Part of a small language model's weights.
Size: 11 layers, width 768, 12 heads of 64 (3 for keys and values), MLP 1536 SwiGLU, vocabulary 8192.
Architecture: some layers without positions, value embeddings, capped logits.
Training: a variant of Adam for these matrices, 561M tokens, 4278 steps.
Each number is 128 + 24 x the weight over its row's rms, rounded and kept within 0 to 255. Layers, rows and columns count from 0. Numbers have three digits each. The size before them is the row's rms in percent of the matrix's.

# layer 7 MLP up, 1536x768, rms 0.0214, rows 447-465, columns 256-511
097:100124120134146092165146108140154180121156139158122132127112153138117112131133118132164096138143123173140128157124129095135132119120107134138105117115104098093113111124145120144163158162124125115113118141149092114111094134103123112126125140119156132158124085148122134104141150114104112109113102158144122093120178134121143118155151112094141081120126119151167100114132138129139119106145175123108113103136113128123106153102123119099112142109131106121108129124105103076174129154152135141123131175143124087125132119108149148132159140146114140129128151114126101167118123175142201082151174102136087099136144104159146156155099181147099090134093141156100167132126116129106134136156121129120146120166153146156116217073075106203100143125123159136136126088157137136193104145106148
099:123126134152142125150124091129100120112142135152080099101132118094137138134156095132108141101115118141105113145131091116119135153116150123102128126116166154117143141144176113163125144148118098141162120129150095123122136160151152144146146139161126171133119139112132116133133142119161130141104154123112157136106128087096162112127146154091089115088103107109148092163126157145160120122156129165168151093128117115114128143098132131114120097152130134117121163198121121140089158152130145139115128113115092167132131096089117093146119129177178110132138102124115146130110129120166123145128112090138117125103133080190144156147131114106137121101099150121102183091168110095119138111140114110135112142155181167131108120097159139141112125121092134088137160090148096139113132063110133
104:097070099101110135136099096132157130153117116120163169100149121135154104120048146090114110168104109137115181134112102114116141143135140101099115159127088155137168159178122134119114116188145129148146126119151113134142165110153146139164152115121142152138127178109088135120129125091117138089140118149111116095111119102050118113132137138137129136106143127079110136143110128146140143128151146109107089105152099098147133127126134140127117144112131127146095094139146113144130106122128087133120151102098118172151143147092156144137144145122155121123120153186174098123108137094123133126116115153150080138137117146146203090116159111137162143170136130138126110177121139108164104150136109138083120031131123121129155098121164117092099151143085139129106132121118094139116089136140132
100:132186170113117088144105080116129170168133124129118138149164166105102116103118141132145083121172118123149118139149121135122099122139147136116115118131139124064136097104136123128091109202144145115130154113112131144128123112128136103147087141130096135083160149167175126107153157110094082123123118107123130096131117142102143148108105141123122126160165129202157182131099111104143097104150112132135091134171159160140149136133057112121122148136155120172101118129114116096128161136147066138134097102085114151118132127136114121131132115168120150112140113170118125128116119126124108088126169172147111156122122115135111101129111160127158127161126128181140090125130097132149167136132107142127148083132091103115118135142108108112141139118108161134102132125111161165147136075058098
103:158141124130091152127107088132105144141118132112139131133143133112141147161152118153131127131104103173154125104154122117140072113133142143151163163130114115110146145114138143082137120162089108123128133108107132133166116124082110186097088134160149123143129109140142158098171120105140141149153115100117087136149125147095146158160154101152146113117104172182141129101101174119157142117092112129118148107149172157150130096144158100130119138154146145099140141110120153131148096158153100121138117110152102126098147130126132108110164141155128122142146123144138131143153124132146104126134102084163123137140127125119128162081093116105159142127151166153094108142091146102086149129139078090112152103142113119182156121137146127111099115094168123186120098128138113176132121143136108
099:174129139111139123045140127142096122162112125136111127140098142092147155117124160081130126099115123136127104098115122156135178140110107129117125161107103117142125120153126151125126145127126124124112167140145087152096100158137136173102103131111080179088105132119105162153167136181154106055145118125138120103147127141153115135115187118181097154083148155139185130106145106139143130132147139159072187112130112126135125129139167153170158120117123072175115138146155144102063153141105125166122134120144141078131113137152140139141092114097140162107126136149125131113147104139135089109111113127149116172136135127145159115185126160196135154135216155145145113100127119108186140157104121162071128106120134152113132139134191098156119145159106126148161125129077148120143135154113128
099:128105115141113103146175141119100142130117120149139125130130109130130137129098143159119102089074132121150109126102133146111142121149153101112159072137157104103140111125106184119087143127139111112126127133170140103120131130134099141098086094145148101092155113129137125104116134104172124169097133117135144129126157090104122109133096103151149140083108130091123113125084136139134176174130133138136108155135122120153125108146093124100104132164153156088099126097156115118138125139107117105136122087154116140164119145151130093129095113128153141095127117092165114123118153125190149136091127145204164173139188111105160160086135094114146119144144155127150135112124121149127091110113151111160105150107103110132138113109115133120122138126118120084133139122122134104116108152130134
100:132089126134135138109147132115166138120061139165126129142090133136142143115141132156112103119116129106148174136153162153127126154098146126102123155119199123132172119161139098109098149140167153151139164136110108132137082156078131125126119127129127183087103112133173144175108119135115129142151130118074114131117165103129151101116116125079039118097178115106125104135133153130135123104137113131079089175091076077087108135167090104110125114155090068122151136082108140169129098142098134141150115130173144079101128126104091143173126119114090127145135156147134117151134145094148092132101155145102098131144089146144149112181140130139116105142137121099130142093152123150106136155137149092134153141112134121124128113123137131092107143085141098121142118130140127119171100126104162
095:070153127135142122133103190105143107133123111148082089120100144142159146152127138143141132119149165125106120144136128098150104142120115094135141168127103122110135129074103130129070137150155147193148144111161121142090116132080117148117102125172128121157135138130109077120136128108091088136131142122129158163102111093123139117092125124150123133125131136132169152146157113168170096107158173134150124144147094104105135143120138111156140101167117132134190093131145148132147192159107109193125152171123112171123126111100094111107129144148141125184111110110147157108085155125124132119143122126098116140088115098152148143122156077141139163133146134150094115114116163112103101125090107143176162089121082161122104099118130106100148132068088120127151127112105154145092082140154159
096:108141116130156120144158115121150103133131184126132119109147105106133142187091122118140178126167124108108131124135135139153103132131132143152131116143120082159147137156160135117120138114136132096107066129167121117123107137166190108145157130106131106118129132104109140104140153117165151095186107084106168123114156102121119122101121146163151139131115121125100105142093201162088110134126172143095116138171116095097119136129138129127160129124134124120115088151125132117127105109138123086129143100113088194121123119131133132123124110110151101122157158172142146112151101148107122136097106153099138158139146136112105153137086141102173160172131113147158097133182143095131139105165149121156119104129104108143131112108142086175104105154114129118104098155119170161157144132142194
094:115123160145083093164111103149141160124136112086140136110124160087109142083129137122141156090147165104127132162152119099149117145166147161080144142145114135130110087144123168120148088129111103111092103135114127139136164087156118162121123135133136132133107150145132136131184161147108142168118124108147162116130131101159104120085090145155141119150131113121135153143140133162115128101131150152140117095147159144169140115128108116106118139082151134087070126106144122147140127135070087136134166153121150116130106112119185168088136169091153114163116131148099111123118167094156106133122164118148146164112131128119169113157094134126164121149159115113151123105129150090169136107070103113101118141161124111098118182172120125105126148177126162127085139193124100139138102131129129
093:098134155103098090138150133112115119088149109137140138117136149124107096111119122160136133104156147107162104133119107069094142136112089134131108102144144110129134101150184110129125114135132141165141139137102132108193184136178139066098071074155149137105124185105154083093109099140126156174173116127134112122155166130164133082131161132144100136200124116130131117103114106117112140114135101153166103165099107113107143092112144100115152100188172149131151175132095090155160160125117128117108148162150123160101153100118126152101099111131105123122109148126129106139136126126094119133116111121100157111176134138128076126140129126105146127140121109144096124160129159109138109122121137167122132094135124164163135116140130116173125116106097107140132121133159165118077115127143139
101:130147147102142105081186121119159155112133178108121144138157122121157162116140138116138089129107137099164114167118153129127126133092170132162145142101166131142117138094138113185139099116128114146146115099131127121140143127116149105176110113174125128123149167112128121077148121151074101079195110111099120155147152114164129118116080088140115137153129143155099158180141137155138137124161150149113139118105126116134110145143108167128106125115122167131161118096161145112152144130166137106101137112105135134142112093145131115130137149159139132152130117194126129165142139144125112103157089131160090100136102129139133106110145135136153129120092128113102095133160124079153128101154141141139100146129139098133169134070102142165082112106119148125092110190120100165107142125126108
102:102129145144132110143112121122131110137136078117120149100105112158135151120108116124149162124117091104075120106090147117135120134127137105125119112116143077124131118121110128133135104133125145143127123119103123140132146121132116130131123084132114106119131139141119113102151162120175131128082140153117126165112125111111128136146131094127116120120167136191122132144118153064144108137098166127099096139153061143178132165130120121140142113097163144149141120083135103154136156108109113129118159109179178139117162136119105115105132120147131078102123149063130116142133141157092118098163135107142131122123142141129070113155093120138106164128177165155098140099153191088154130106131125130133122113137120106119104094141094132127178123136126113132147111159107106161076096139088087
100:125117119113127150145117159100180134132086143148128111125139142088178133180173190133135153107152112123157131128158118123119094107112121138144183123106135122082115091153154176126131163146148132172159157131101145143078132127177121111162121124155130146106138114149105156144154152123123143182135128115084142121129126121131122128103166157117075139074124098105162118117130151181127124118120103122101138110144139143089125113102095122149142124139167140149143139149133123133155154098106108127114140107152079082142151127134110123103115115140144096130135118154116131153120143142164149152106151118108160139143142136131124077153122146165111150110129104124165154121170144149142163130145138149138121144075155120096138153110157120131153119135113114138110136096168105168119122127084132
094:152120149110118078129086086113166128069086139111160129156125113087138132136153140175134113142160140093116173159096130160106147148106135157130138149123125122126117110122151087127125109149106151140144148113159111130095142176129103126161109115141160137101116138087105138142108127151079131085114157133121121133108150119123154134106144136115135123088131093144093145145156146131148131142133110182153174075125122137134128110150124150153084155131139149112152123133129129137124136120114140113120148120114121149159139116108168120116128122109131130132124131142163127141094154149145150087153156130164134121156149132160154158157142137109139147154104078148175135158104106097073137085106153136161073125118148150109152152110146077103112116126169152127121121156166113162181150133067125
099:089118130152148124117130124072171107118159127108149135084115148139147159116133116149148132159131123112103168145169136127111123108157097135115097170159108177150126094147178113156113130153119138132107183137108085083134135128111088085152126088102153110141115157145118123154137184129075103105130151105093063145131151130137136082157101097095098146127121113090174130082120095120120113139104087143092118136117118134107134185146136111131132118143129148152133113094141099165117132155146179133144093152141150109159123103124143149123089152169122125114140151078147139126120123100112086101152110134108132130143104068142166092153170150071122106104177121135103126171121112114119103109136135081149143088130108162112105108093122199146162179122092133155175132115083120113082123118155111
108:133159100099146101134158179138116130151133077104107136130150125113150133110134141123109079122099131168157152144123121095112150111118099134129091175082106123111104119163201135150141104105129141143106146136131126153146142144130128153135164164128080125118156160091129125139130097101115160082153101080141107124083153140125084156102135132113114103155126111092116102124097145128097123149131109126146143175157111163164139153149130129142148102106119150154100131129122129088110131098098119080114161108110147136062125159146126107142134122140139172084082174126125140117130118132127090085122123078141131091136151120133146159145134129119102090122168102133140107163131128115099130135131141126119093151124115112116122124139173121152142158072119122143111131088107098160166102115123118
102:139088166147121150091121096177143065118127132113109182136121079154079095127113130121090114174123085061120137152147125157117100102144134124111116140110129130081130131128104151068112160146100124143124146058103136122163118122129148116159117158123125108131135168115053144124106150150155086144110077133117120110122167121121091115104140115150121090176096124121111156131086138143113096134115139170124081114117152125114102141123091168149125158117133144106142149119127115171143134143104108136133123157129114172150135145089096162111137130097143082137122112106163118148163155146113067153158141101121109115117125081133128120107125142149158127159148122143096110160107145080180137094133101100140180110120145108100125116111135134109101151116135095108121144145167135127156136140131155
# layer 7 MLP down (transposed), 1536x768, rms 0.0175, rows 447-464, columns 256-511
098:149141121161114144131144104136135113095122121121123127118130127125123135148149159149145119144132110094110128111129121129128088118110126112114111140106097110169165142121179155122070113130147119149149110095086153118115087143129119128144116092128156111129084151117132121143096110155054146113125167095107119151113147131097152089120168115131123191126095151105114080086177164129128070133156092142116140084142191118148166142131148114150147163142130108119116135119140135113123089173098120104135140126133093127094110141120132181110114095172089106090148132159148148118094142140134146101134120122134106154086137151116141119124139125111127128113095129126183127198160158119159174067091144072115141137085137128106093072137110125134082102109094113135136151120135146098116134192116117
100:100123126140095151131140119148137117078105129103167141116133169146102116111126092167096144140111142151126154156131136177120109144156165156070125136094094142105134130138092126140117099130133140149135136105120099118129178109089147118131147128118139120139162145119127127109145106152111136113133099122090099126184116156129157151116154118115122189129129127146126103147099144119142150155134114089153110111120110140136152116095144153117158081113137150119142109134107111136180092120138143127133127115111148132109130135100106139137162125155131101125112119139124157151106094130131105101126077076126124123156099114125118159127087090152137157121120184131108071117116161135141119123129134138072107144143120116106108124196138110100160114119120143132129142111118132119108102117110099
104:123123131131104154107133122108142101140141127165134138159110122167112111143083135128125106167130097109140141146089117154130119093167112095134121123112092128106154148157143139140151128144156085141115127148123105125089106117111108145142146091158102158117089156152103157114109163156176085163114149138112155139089146084066126099113141167125123163086114105114127115166153128057164107077091128083165112136133152140141165146112139131104154149137126120103112138159137126133127145160098123117125145144088099145145116143123107095115157135095130123096092130166116131158130138090135136149159139126150113117141113131077138125156139125119106105147125135123070090128098129127126133126135155091139141089136155121117147125126136102112115151142105109134108136101103095175109149125142100
101:160179116086121136137157105141107089097152160113168184126127122101142131153091092125090128121100123153137105155101133101131122129141113128113154156096126174132179145112174135103139128097131137131159119141148152117134123111124158114087104140086120098118124101148153125157144122170090130130137153118169159136132107145112158076116120186120132125084135147120115138097144175160134158143159112104118192135130121112143102181155123131154112138145118150099085096087144146142120113188105106123103114121072104080154117128162105131127167173106136138114126092142076139098130151154101126148105128122121153132121081166131114105142123155125113104130106117157107157128132127116106129120124123114135157126170117151092145121155124131158147086086154124136107134127132145117125134140130115
100:136123116144088130121119132154143127097131103142135125149110136107183133138113154158169127160115098146139154113144098103138092093131156113128104150136140141132120159120135157125132132126117104147155160132132161126145162099111071135134162075128078128091125096182126088134107116143127158142144094121128118150136096174088121140085112129151139148093113125145146162159106116152167124123113127120123093149089099121085132205123141153146128134113161096126121113130129128103124152148153141123142144133153105104149151131118133076108128122115087123133184126102119118136165130157098130102153131132104125118131127129138150119133115136123117117100121116152125160168104159104116151115165113103137180120080106127143151130134112143150106167143145128139127143142126132126080107125164115
105:121135161132160120134138139120170121129131133172134080152165128087143127128122111142097117125090158127091080162098095123137140181109111145105154118122127115147156137148151114148107121140105134130152115131070145125132078132116136125107098158134128138111153140135130114148086060163147155144167081142091156168146174115160135154158103148126173110096068129121107109135145121085154151121193120114152182109088127111115162130127153131143123059110150136111141142132141106109128164152133163092156154093124078140119124165148103114137133138097120144088142150143111118094096133130180156174174140133138061120156123165123116129154153130118104128112132117125099132133130125128092134142116120117120149118158144131112132132110118130148105128063134125125132156089126119127118114145109141
099:138128111141141130123117166100138135131127139126165121085110130133127127110089127146133161107142114143093126149129165127163155101113150108144138123123141098152129098137129093140134118113167107127127117117157124160131104159076120153158119143107135109104172109104107114141145169139118118068104172100099136125127134098161114128091110152172121121115118159121151102134092129111131141145161138145163093086170112144102154142163118167129135137089138091120155118091123168147142114151119144105152123122133169168147148166148115135083104097124126161145107113063110104163123117147137105108108105111160080158130118095125117097132122151133133147108095099120111138115141129112120090093122119109141110119091145130053136110203128119125119127177080136095116128169131133112061149140097151
102:135119149140148118097123188133145122157112146118066150146111120140146136155145160138074119099160134087130097114129110116099127154074161121134118101090077119158117124095127126119126074138131105122124132155148122142083139116158123163158140087160127138127145165105115103125102168144156098134157123122105103107151159155172141129148131144138123114131093119181131105116117164114105115089044134107175131119126143142095115137115117115107156118081139114130125128141124149132131118126173162110120133134137133111149115120144119109132144159139131097109078179124117123111124129155123106178132125121064116132099126135124151127094132106129168130112133114125079107112115101169123159115123124085137118131098135157137161149141156168093132120111123162099088161127148148130072107109134177
097:131165121148087155135110136175151174149115128129142126122142143143095131088169118118156102114146085130115139101081170111094146112122126154159140175142141123106145126165146110131154104129117114125116128099116130138107150079134071123176140100128152132163164148104116140100139095138142137104124099129111085135147169147137145110093146129144168122089124118110086141141090083115149125127128103126150145073093150140129116126145119099082089152108142127125137142145159136100123111085111115100160133116138122089143101123122125108150164134161143145127147135142134139132138153162143151101165141107132161105111128123055160143123118131149163114126115134131121132143118133140174107128147109138112104152140144130185117140144145109109108124183148127109143111119155148117172102104127142
097:161137122123119148059145146122145125137141141121113133132135128150152130146107163117165062138133155159142139088145150134109095134104141128115110103097103127100125142110100099127085176159138136126098136142153163139117129099134128119127120128132133105149143128145146155071106120135135143124087136103128125124120088151099155118168071123151145116101142113161119165130140115100123110103115078123122146123121158136144129146150135134141107075143119162123111164132104127100124117152145117141106148142087131119147140144152154130092144119132126102094123115166156102135118149121139127089169137112136075139113098076122144168116165106104143116090170115181101124099123111160103102152136117154141156133110116160128115146139147129112115131167113127123138102150151142124126127111139139
096:091152160149129110165118158125136099134139092157141123151106089126138136133095134154116141178138119142108122127150121081149137159109106114146111096148139091129122165160117139126119123179129088117110117172138130182112077126082104106145116163129131152133188155167122123126155115121090050133101161141117125111117146098147134156072161156143147119094129144158094140142145151124163134160150136121112118135141149139141099162126164125159139143110153117173120152108141140108114138121167134105083132114128133120154158170106116143132145079179153127131144141124116146122119105090100144119162135156123066110125159149140154142161110128091162105128126119166109115142121136150140180103150132137152170133098103128103094149153107126140124135148140133148167124104119124138101098155113149
094:122150115112160134127109141165118142122157139151093111142139164112165104120059094066096161140138142177141089121111110091211144115135142105081114079123164145113139078110093136168162141133097113160073122158141092114097142142147188122117160132115101120114153155137101103166129158083137110103142143139122084119123163137148112140122124149128177133119169108143119153106098109164157192159123159117166137128112106145131141094135112199147118094142120109146091127142144137128105155114135150133118142122125131103119126103132131078186157100103106161166136149111106123142119172161116132098111085148129158114132139098106154107125133143110150169117118156136112129135156090078116121145114137127165149142192104104131149114146159132125148154147124096135111143156105116126141141118135131
101:148155110131139135171151135110136173107105110120139145162090134145110157108117156166118089092132125138090145125120150070140108128136120108107137095099147110099173122089177122099135124115119123085133135135148100124151146068111110124142127075104106108161087131120144129154159107171147162107064143083129109135174122065135153134101109094097133128135105135173133149143137133091161132121142078109121153125075159176151137164111123155086133101153144163093155134151127152131141168136157125101132123104149137103114105124097093135112112102137155079115144098121142141161142128119121099108124083134128088172097139097125095128098131110120159108107105123095118148091144121114119129143132161122129135113128133104075149117102124126123099126147157128149156152132112110127136118147143150
102:130116165123146167123137118119129125126098110129114146129148116088174090083140121102231097099131147112091075146151139151162112148154138121134149121121131136122126175109157113117151143151091167077157100119167117159083127129122141110103145134156137116096075140129147144141132149126116133123158085110131126092130120128118107130130121142140118102136128127136141140148120129105136125150112189132140147162141128141103104145113109104125113097092136130113135149138140120117159112125169106144132158136134128137114125127139151149117105150082162139124111133118142125107132124121158123106118156108135123160175095104093111133118145137110090104156130154096146092147111127087128125102155157143152082108136139123106131128131110090129170141145133132115111128136172126135105101132116086
099:120145137133116115149168075147100108135172126120126156138126101141160139060172132147094116122115148143101131109122149122137150136146122119146102120155156157109151097118124128116143115145125111124117123128130115142180099133135123098109160163136115134154099102113111136136166122109200146109161086158139138122152127087117120101089119121091125122127146103169144152094087115117143142122105145131109110094133097130149109111109111167145111120147115133127149102134140127142153153080138141105119104084181135127138112062070125154139111161119136161130159083132149101177126110168120114101158122111065139081131166117169140113117149142123139175131130131129115145146154101122094099172145133076095099102136133127130139099125109140168139148096127141127137117083135143146145141097126085
096:136082147127130122109117114127093122142117126090128121136091134163105117163126139151111105128125158141149141103172118150163134130117165143125144120142147110150155112106136110138115161132117184143140150148107158083151099074101131122104149083094175108150186130116094111108129147160088148141120114155109180158133106157103096148147095169152115126137112108150089098151101136118164097097138130108106104120106146179106124137161129130121108138111131127164121160119129146147132119110140132130109165154110121145114144179155167148134121105119087135112134164152157116108142107131103150131115156138113119089149128141145084117121160111147178129167105130112102083120123158145157134126140128114131078120098116124129115072105138150101117112103164136138147128138155156076111098111124152
099:137073135144127080162100100145175153136142111150120100110094092119127115087111143151130148125133114160124097109137074152151112148124096096132148108103071107131139134126094173114179139126144152132133141158182134142107125123120186121098099148120151129144137118159167107151162116122112132114180088137161133152144156119125108146164130134128095144110118144157117085107120140119100098138170140082136115110103136140173145065102118153186133153164133125105100120175078105098184151116140142154121128160123130103156140096174108134140139144098138111151124096132108128099120122142128151086152113158087135098158119145117207135135138149129091106097168140098106121144156120110097131181124129127111106098146164126080053160140136098139109092137104110133145114114144104154108142102109147
107:165100157115130147134122106122160167087110119092132109132132093103141124125140114116086096151143104113114118113130103097106113125132130105150141146140179169159134115171132111136104078073127122155145103144114123133128109114122101171110092131143137140103137129113140139107130140111105096103133167100136171161107127144135133175168118096104152127112188136100114112089140098147137128089139082115181159109120133097105078074135134127169145159136139133076121131134147114076161137121097089077132147101111152121123122171115174098140102146160134138184158126112114134157101101141138143108116166113120108152106111125104127133118129134125134112132112108081171173128130085121106092109152135152100125124082128117099114084122147113123147128120124108136118168085117121178180154118136137
# layer 7 MLP gate, 1536x768, rms 0.0222, rows 448-465, columns 256-511
100:157122137108122156124161121137134085118089140141144123132114119143150117100046125096128142165156077135108142111170085150109145111139145112122095090103109106113123128094127121109063117109168139104111095123090090154158149101140126076135164104128120159109129150142142099152195120090110159122127125132127105099109120119109131090151116120086137099148096148139102133155177128082085111150150159150089132109139115137114150119125145095136124143133160153172119129167144140144148161139160163143081132118127115097117126126167105138148132140122098125107118138097135078172151147158157099108109102081120142137133116108104086160120112121124128098160133129155120110152108142141119113109138119106115148138159114142115130162155159095121135134133084100162124128106142121140121123132184110
106:140118140160134134135124139109116106098145139127176106114145138137150132133083122122109146119127121101173128116141172115144091121125070114134160105112157076092134132120098111142131151078125165099185095091143152107149130066119121116154136172117103131081074129144174143118080137118143137101130128139092150104124141135150146160129109073169149118122128087156156098148099138114130131130138135145154144167111150135126198103109124129081127098107108121150159116147103141093083093103162133139117114154154157124216101151143127160154118099120141134125154098114121108095147106130102117167088162116146123151157116149112121145134155109124161127112130077098136152154114104110140155119135131143091117136124178091116135109128144145148120125089139143099116183140180138125123125114135167
098:148101137118124096120122143150193112164147134108101089130098169108122125124118148189131100133158140105109089129110139131159075111148082136080170134129137117131117094145163131192139133150132134083159110114120115157131106099155105112139152124103150122129109161140107095118165152138128151119092118137118113176092123124130099154157143046129119083107157104150134123113090149146113119077153115095155104128122181110112114131117120141109119157147114095143147146117111146088133154135135122095143144124180168143173131122140156102099143122107122116184146193139124094132131150103155126152146118098124108111141094153140164123163097111131096084159132128138152103092104175113103150147158145148107100123142129119145142119134160163151115136137115129109114105128170131149102176102134128
093:137115114145105137117107113106145107123148096105122157111142080112079162093103131140096149105137176145132109112115125165114112123128152169161152124097118110148156135107153139082091136156100136117102156114082133129132119185109133114106088114188146138145159118144153152136141130123147180142147170094120145137107139111117140126112164100140133156160107119135129094124105149145144100139116137175129102091130185131131113126130145141139122157147128140145159073116110130128109120143124120119113149127117104148110141167145113192092104132117130114143127107178136157151132106112164072153111127093144172140144136110164156122109101157146167133156138148131126161096101145095129138125084106077087149102135105106148117104134148125136103052155144122157155111132128130140182123150128173
102:087123142177150155137134130129130102141138125101172125152140152147099136127073110176154142074149129148137114147175116110171118124172088082115090111114132148105136131136114116111116112101129145132152120121148111159148152132109109101140165090185144131141117126119118166088136131143157085107126121142140128136136130091155151091134104107129118100176086155156141078128172147122118092068113124168136104145158107145138138114159130163101157141167144135121121134147178110105146151106152150124135079139142126147112131155130151099113122133134142137138168113143144103149138071132140145110152116157107137119120171104114099135075098129128116130137151105132125109123124143168080131141134157129140136129081154104116168118140085091112121166132101157153145114141124160107150126144152126
099:120156142115120150143155123098120076087150099095136167093128170107116143150104132110132136126088137118122135142151168166122110116143109142135160103120158108096147127137115153099145105106126160156102094153108139117173162110163143119145099109110094149092147112150127160132108143141111093115114100127139125144137125148162098117101109102162120127145092135082092105139120142131091170146141146139138140133152137142132097148103178151100120109076143139118097135158132135122175125107162098160132154116110132122145116107108139108115141154127123131118128127133141123147145154155163138136088147146110131155147157135120111169136126144141138131113122118107107156137115186137175135092098109131149131108144133095144092105089136122171139149135172128082135149156091097114135160095121120
098:139105152141174151087167116158127125147139116083161131127142154142135150115130168106119109164133120078108104121119122151117112161076150141111115137140085118132101159135133160126158099139130087116116111158106128133147140103171155113153114200095126121155148099110119169128133142129107101129121119121160159131142123139103080178159154126123165155122137152168171156124101149129087070145127136142113120172142139140121143157106132119120158140158113134140117131100162175112114152135136105120108153123159121154116166159185119122105094166102155129140110106123121129139117151121095124122155104157128118110104184100142117105150090132121101115112096133121092095099140121147160117134148092106081077141170141101144126054136140111105153117128127122103124115122149106165117151112132121
100:107123125114080104144146114141158135125165097109132170119162102126100091160144082128098124133141131114112107139114144103117084069157080135138123176090152126110130148142132143107120156123127143134092107105171082117157143166164102120109164156167135119134118126143157088136127131130116152119127100167123131132115123120175158136116156119136121114153134121074100142154137127124134118097143082152157141118089157167139139125176120118121135162139127139118144135110121142129149146085112137136133149154092121113139118130115089081148138071096139140106126138153178105122119103142154146171119151122168094103117131114127141129117106155096117102108108151136122137113183120093137170127104122091184130138152128115143157104117110119099112093140135148137123118150124098123179105139138131
094:124152133139150130133139095146129144157135134082129138165134136157126102079085176127119127123135143108152159155145147112081163132108129130142138133085115089135118062127129135149129110140090173128155171081124126102125151108132103121102130121117140074137073140146133193101152122118072142155142103155112127178141102125114136124137075100134134140108099149104159158120115095091109141175149158085121141157103134150116120158124137142131150096135133115129140129132148134131183113130124097121141105178086134094139124139113165141141157112077094092189142103108124125120137123152132115121150115144106127116145149155164147129111126095167145143172141124113129088106109139136099105145123153126113141156125138145153152092122117117103137120100116140091058132154122147138135130115130174
093:135194160151158128105104120112101139164128152107082118156120125168097120125151149083119094105134110124158091167098150107101130111154095125098098122107116111134131143092124150108116164145166106108113121105142148142159144138140164121088113127155174105089117183103110115151122125132125128164130048126130119119160149138132118129101114113115161121113109119125157120119140137165116124101111138129100151058133120143164110162081137104096152137141122121113120126133091121126141127163126136139154142129076116104154112097096154079123114153097118110122130074122104125171127145127159122129160065174131109094125119126135169134110090093182139165151115106136171126092138107108096107106110119116104161165171152131098144174156113150143125154118115133127125140131144155119147145146141127
092:140105149147146128106145111146079134120134113147066118143103108100114140101103129203100098170141181097101128123153173143099127126099132153125126092131120109122115171114131114070101138129100159116168159143143131109138107125111107170112130120117118123168112112111113136111145143127072097122156115110148129102151111105176162152142107144178092145130094142138143112136171160131126147117103155119101140140128150119111112130124108149111128127155120091134123114114105139129075154141180090161077163113101098094132149134189099125099124120152159157144092136121139172116113166120121133122071144142095102162158147158153130126071106088132126157101113134096116123124120155144108130104119114138172144146119118144154133098132131112120145091136107123149131088097121143082084152130067110
099:078106132148166152134124106148157083106113139158158106105117129158172121134119131129139148147161192099102151168138121144151154142105130143158104177146080120153172113128154149095156136123132137148100122123124152097127126147139121137122135154109148153134199105120131145130124151143115130113141152116162126162131144143129114124107141176104115139119165199102138138138173075125091122130124183104149124129119104125086124153146160090115129144118130138183121157141132119110106087148121096172163103137165095120163116114125090144144101096147130132168121112107110096077133159134135133104126119121099159132142139131080160120111185119128138126107114166168135119077148143100138147135118182149137158123135116161129140120123109126119170107124145115140113086156121153101129118131117115
103:190096127117109166126107140182113116157118139132131141119158143105139111174106119168117106156137158132147130154159116151199134151123159114113131137118113126116142066153055161138138114094148127124092133121115071140084119141068111141135156173097093129153151083128174119113115101097146205133156140142140112180103188144122130136108173103123136089105139134152143127121100115140131110114127106112150086128111139169134181123119164154168150186131140106109083114134133110130140121108140130122144133159109109106105079142125121143147122121094176130144116134155128126147107131102149175118097159139113108117130120106114129123123160178138158097149137174119110161137129113169139134115152108129130107101103118133154145142130152120120107126143097124164146088132101150150151136125110168
100:123149146138168155147148100103148110126145107131126129133127128139130152125139079191113123145163141150161175134145106153169130153104121161136082119129073119185131145133126121118138149170113094081186104166149142172165133161142129117152166125054122102168095148129141099171132151146143108078165114129140126132138163154155098127141117146078103118157102143141102111158149140134126126147149164131110131100129144106124163057132133141139137105118091151148151091162134138113106100165142108091157082137084150141148127154116135163131154127138134134154102131113133124141124109143104153104164120123114096135165140092149129146154156101095113139137147091081104182124137113156130139097157121108073148099160142145156105138132106158141118142131145104112140147115155133113125140130153123
096:136109098130150137142100131166126121117111149097128131075107139129115099121107114176146114135107151107168126170136154096162117106119103112111145119134126099153156151077076129130098127132145121107172097095096164116131123093139105123146148143110155135144114093116138133140095122136131118150084116159141121087122134172154072139119122152142076116097140162163138129119097145150106135140119138138139126127160137154142142142111093128149130123136087108110112120108117160113134140125106106143112169143104173134141137138120081109117090110126148139136159102145119162148095125147114141108117182118112172127120156124108089106139150136128125111174132118121152112135088162173065169114096120097130146110073122125165140131148106119106135109083152147130138113173106185104101122128088174
096:101114150111115127122129101140153111082117121135070100142120151096094178146117128159128143117144102096124114120151145095102130127128171119155151102124118099133108132096151185145150132143140120135104163136126142118111089132132162116139068130133130116135127082143137110128147117148140151127112137141084140123123117157116144150166086091144132160092133142157142092121154112145086157124123149114169132143104170114129148145093142138188113180129152134151150170143113144113123101099094157136144114123145126110144132107105127118102127109093165090126115083120139117155133145138128142129114120180142099119131100133135115142183127111138143114127099166092152121085130141148107115142090132170136114124123136149077075123136105089149117096157129114086127093141131154115138177148112104
108:110095154156123142163119156108087136169170154126141167118105143149126147102139126096141162109098135143087082118135115140180142167130146122157108147123131154159111132081116119188112133146114105135094120125117151151169097121146138136133129118141121157117182091103125097081125132085161134114122129173126093154095117121139138120112183123123135171136110132168108146123157119155104158127121122152175132136113143138102128133080165101129149085123140147128134093100133172154119139089144114140131103130174154144193123092131124167084120137135152124137116086165075176134106155121137176127120192136123148198148120136137112156115091139167121104129108137099136136167118153139130125123102124132170115167098146096172104113098074110123115105132119120105099120143122191125130132130145120
101:107101112154137131169161129139141134140125144110141140153150114126164139144099166129077140136103097083129140111168133123110159141134150149172134101117133139109106126117126124107125137167133126092069114118114117101146125134122134118107155118113125160127147187144118171099160125111123142099113118137121106112110148106108113137133101147122125142142138137109111110100118102141125168135125152125116122107109104108158151085100155155162109102145131139169079102108147165136142116147104149108165084129144102120171128131137116193119142147129120102148132126146143152148173127129152108136163166118124169140118084108138154134084123123070129103139147162086162112117116164157167117120141172113168096110129126106060128141128139133094164161121127163094134118132120144129111110097161160